Weights of a small transformer language model.
Architecture: LayerNorm before each block, biases.
Training: a variant of Muon for these matrices, 3154 steps.
Each number is 128 + 32 x the weight over the matrix's rms, rounded and kept within 0 to 255. Layers, rows and columns count from 0. Numbers have three digits each.

# layer 3 MLP down (transposed), 1024x256, rms 0.0391, rows 361-371, columns 128-255
066109143136111143140150132107116163100144092164124144160139132070141102152150114140157132084129093107192124121119129119115145126123147151122140121137152132124158130108096090100108132103113124067122130128169132143121101177125123110131130104113125100148123123116139114136157167136153125118136157121101116162139117135128126139157113170109117113150102113110128127119107109047079138131127
168101174135129122142175113125139076205135170098172183083128174134147208108063131141134137183111164148115120150118103103143144099130212163119133163162195146087107140137114153116101140113139182111154131111140107120157161113135111198148170132144049161143154045082099093142118133136157097122171139086118094127143101042089131088078113078124139118093061080146093154102115117186122188114068
103133153132160149155114139152121135134131141183128096096135099139100115134177040107114072122147137097191095166155166158119149147113102128096223130164153068167168132111115096087139162116089083101157114080076172064156127117114132141147168126112115148126172143138176152149144106161135129129110212144150120164083127132118194150123147113133186142122147103152110138123140106135113142134103
197161097089152125149113179114094124123122151124155183097132186152130128144162142120151116068148116166120115116110222154089139136155173108075106157133128091234148136147171124103171152053174139104084148097224154144094146148116100160187160118146107137138114100072099117135086075097135135040153120121107147139166146082138069154053126079128101122128163143111092140153135192148135060107089
112127125120174162183160078127111099178113084170155115153093153103084123118169135144108077025159175147076081139145092066113092070173132150151136071197135112095093131126110109130176108208144113163176190070097138099069115164081138166060129079125120116076137166169138091132140081182175089032047051200109121032174104193061070124129049162177046144151150072111162209141161089106101142096141
198148137169070083163142199065172123084129158084090148161099129061120152148129087152042146147107135150101074128119225087128119112084112129157124143183082114209097145125117113067173061123072137130111122101101089113138120102148180068114142139200177141158156127136148112162144186155170060129163098151142124108124134114163072162131118105151136185127172113164115126143116120104096058130107
159082150173095130111165180115148123144087138148099122100162151081137117152077128086130154103177197074167155115147102214124092128145087149109140131077116122121119153138142045065118120155135162119149153135078127116170158127112111099099197102135148103110119155143096102173183176096151056110189119140155083057223127109054142143142107127151149164146134117126206108113196071122111177201109
174132185084088122112161134082153176112115170128156081137154127131111123119080131132103151165126115089098070101133136117173181042115131062156158126141186128138107088156149138139117131187122140097107093122079144153121161127133163075140146077104175117106108127113111137201099108088118135130129138133092136088174095084138095167103090107098113132124140140156095161218126116106148129113123
153113168099138074109100136117165139119131159126144127098128122156147124129157082122089082188130106106074126142134123109126158074155089133088159155104191141126157148135135092067116121115073145069114132099143136133161132136115117149173110107147146125134148158151091132100140145112126129106135148145114139109079086109158075082099149118109078119189161177161138144155139109165168101075108
157071111106064134187099098136113131147080081163107123176109132106171077093146156135136159141146155060121107189072136170127160126111123101148108153106108173138114136164109125087113183131148158094127174136146172128130110098192160152150156117155160118133156139108140143160139114205209142163144172102126150157114133120105076093098101158152160173160142069126112125116122151150161105136099
136122101106082102150156171143115183135132095158160087130163138163123132074166108096132134162123156085130155138082137143186131139161161108150113123123115141158126109147131092151116170162086174128104149155179126142146126133130153117110114161137046128077126141140122125140181167154133090116172142123140056158124092130142132059134117118139136128113114097105088150141145160093114159133115
# layer 3 MLP up, 1024x256, rms 0.0747, rows 362-372, columns 128-255
158108132155097092146146103086112172166182110131136111091161141122133175059102092112139133170070166126141130129164153074103141164167131158159095187079175139088203133117124119136132124125114153051160157161157220134103185121141130156119143150098094106146080090171124109165113148140097113092062118128116141042171131147116156111109062104144214121098101104124105134124143138113139150157098
160158125138157143130141103078104160159136133147140116106104120120157167088086145137115077131115144138121111139113132135132131084109138168099064163133123106133126116123137162124146150107118164137113138171146085086132188009139174097104153123114133115168146117162147169116143123139096129138128132154117099164113091078218115082153128168154129140107132121100098148069136129205137165050079
078152152105148113092151185153090154124117136091139097109135108094169128129105195114096098173137113109201066155134173163125124158122126062103123175091163126150141137128145134132140130121136074121089121126159131103104198183095057091156105108202172146191110125158084161181153143152065157058114149188102194181135048116122153114114111142151142094172151138103134088134111120082117139168141
149081079105190238111134135170140105135131094121116163067135145178194107101110165145082152082159176052148178137190141155147128225120052110086188141189118103162133206113171055077115099183132137190135205052139171114129143128141159130143138126098102146111080146137069088102066133133112098143095175114135137155068121115122134191145182139100093052122195099121122109182109114104225143224164
143099064182164143165117153100176130095136144099141128157061128153153158151189153108138147100079135183140132179145170093141132129067134138086169085208064102140127109133135086049143123190119127200141154099141157079111142151163139117183145104128176145196164081149128213169131098166156083072163111184122107114111069119125145140150155140101170179101111091130073142159134184085107130020141
142081156126098079099185110177180118154153079121126130045106149100113155142211131150203184136093080139125112164134122110112112127121168162107151160141095167068154114107115131076116186113220166079127128120064147109096138116048110147123092074071158156140105132111127156122082116140095092141116198128079072129119114112096099157168114161130127166132084111147090110135155094211131119207141
178128126154109163123105150125085148162143130151119180107156122136124153099120178093188100166154080135168165174093145161052116124097189131169096174135203098123128114121138127131165107093134106145129139146091113164174076112133076128136132115130124059128122075058147147174116163127130142175160120143067088108184146129181145124101176134126147112147106146133107144118147127140116130134173
141144073108084124040148101169119179073130128099145177099148128106127167133102096147183143137125121130099176095149122182156137105135115103104065211116130150080104071138160151161148073128177125124103175124171130134130132124149115111138047145114139095089171143147123099121182118112213111119181112164128112111111116126113153114149163129148104134148102154105134146086118165107125123051089
145107113181138104106116108121075103197138153119167127116087143090096131170133133158119196143097169177095096133144138123104128153152105105125088168121139107113152131100123144136129119149111137052094130119115131078147147085110075095128131077123066158124103125057159069141119103108184118076142092124158141065170154150174131117037140206104117107144122188165188083142116104128168152100151
123080133116139090160164130115111151131080022146117129169127126126153098173170112151172074148123155111126106165128072101167132113087148128102164158181142130106170121155099133114133181159115132123094145107123109133109138183170111119144160113137129127113168134190136150140177169160151134180105093128096107134114141112118106135136119104177112209147099105135100151147123131245094078099165
127181124139156176136106146137162178151167137124141109126158087097082135139135165125078119099124145154097089129183134145134086151160148112151133108082104129176134183147078141096075125121136147163053154124133097123135166153142084177111166162103127240075117087104120141118089095243134126129138141149085155117146113148074102124082131128114058134145149134137084134096125157182094123146087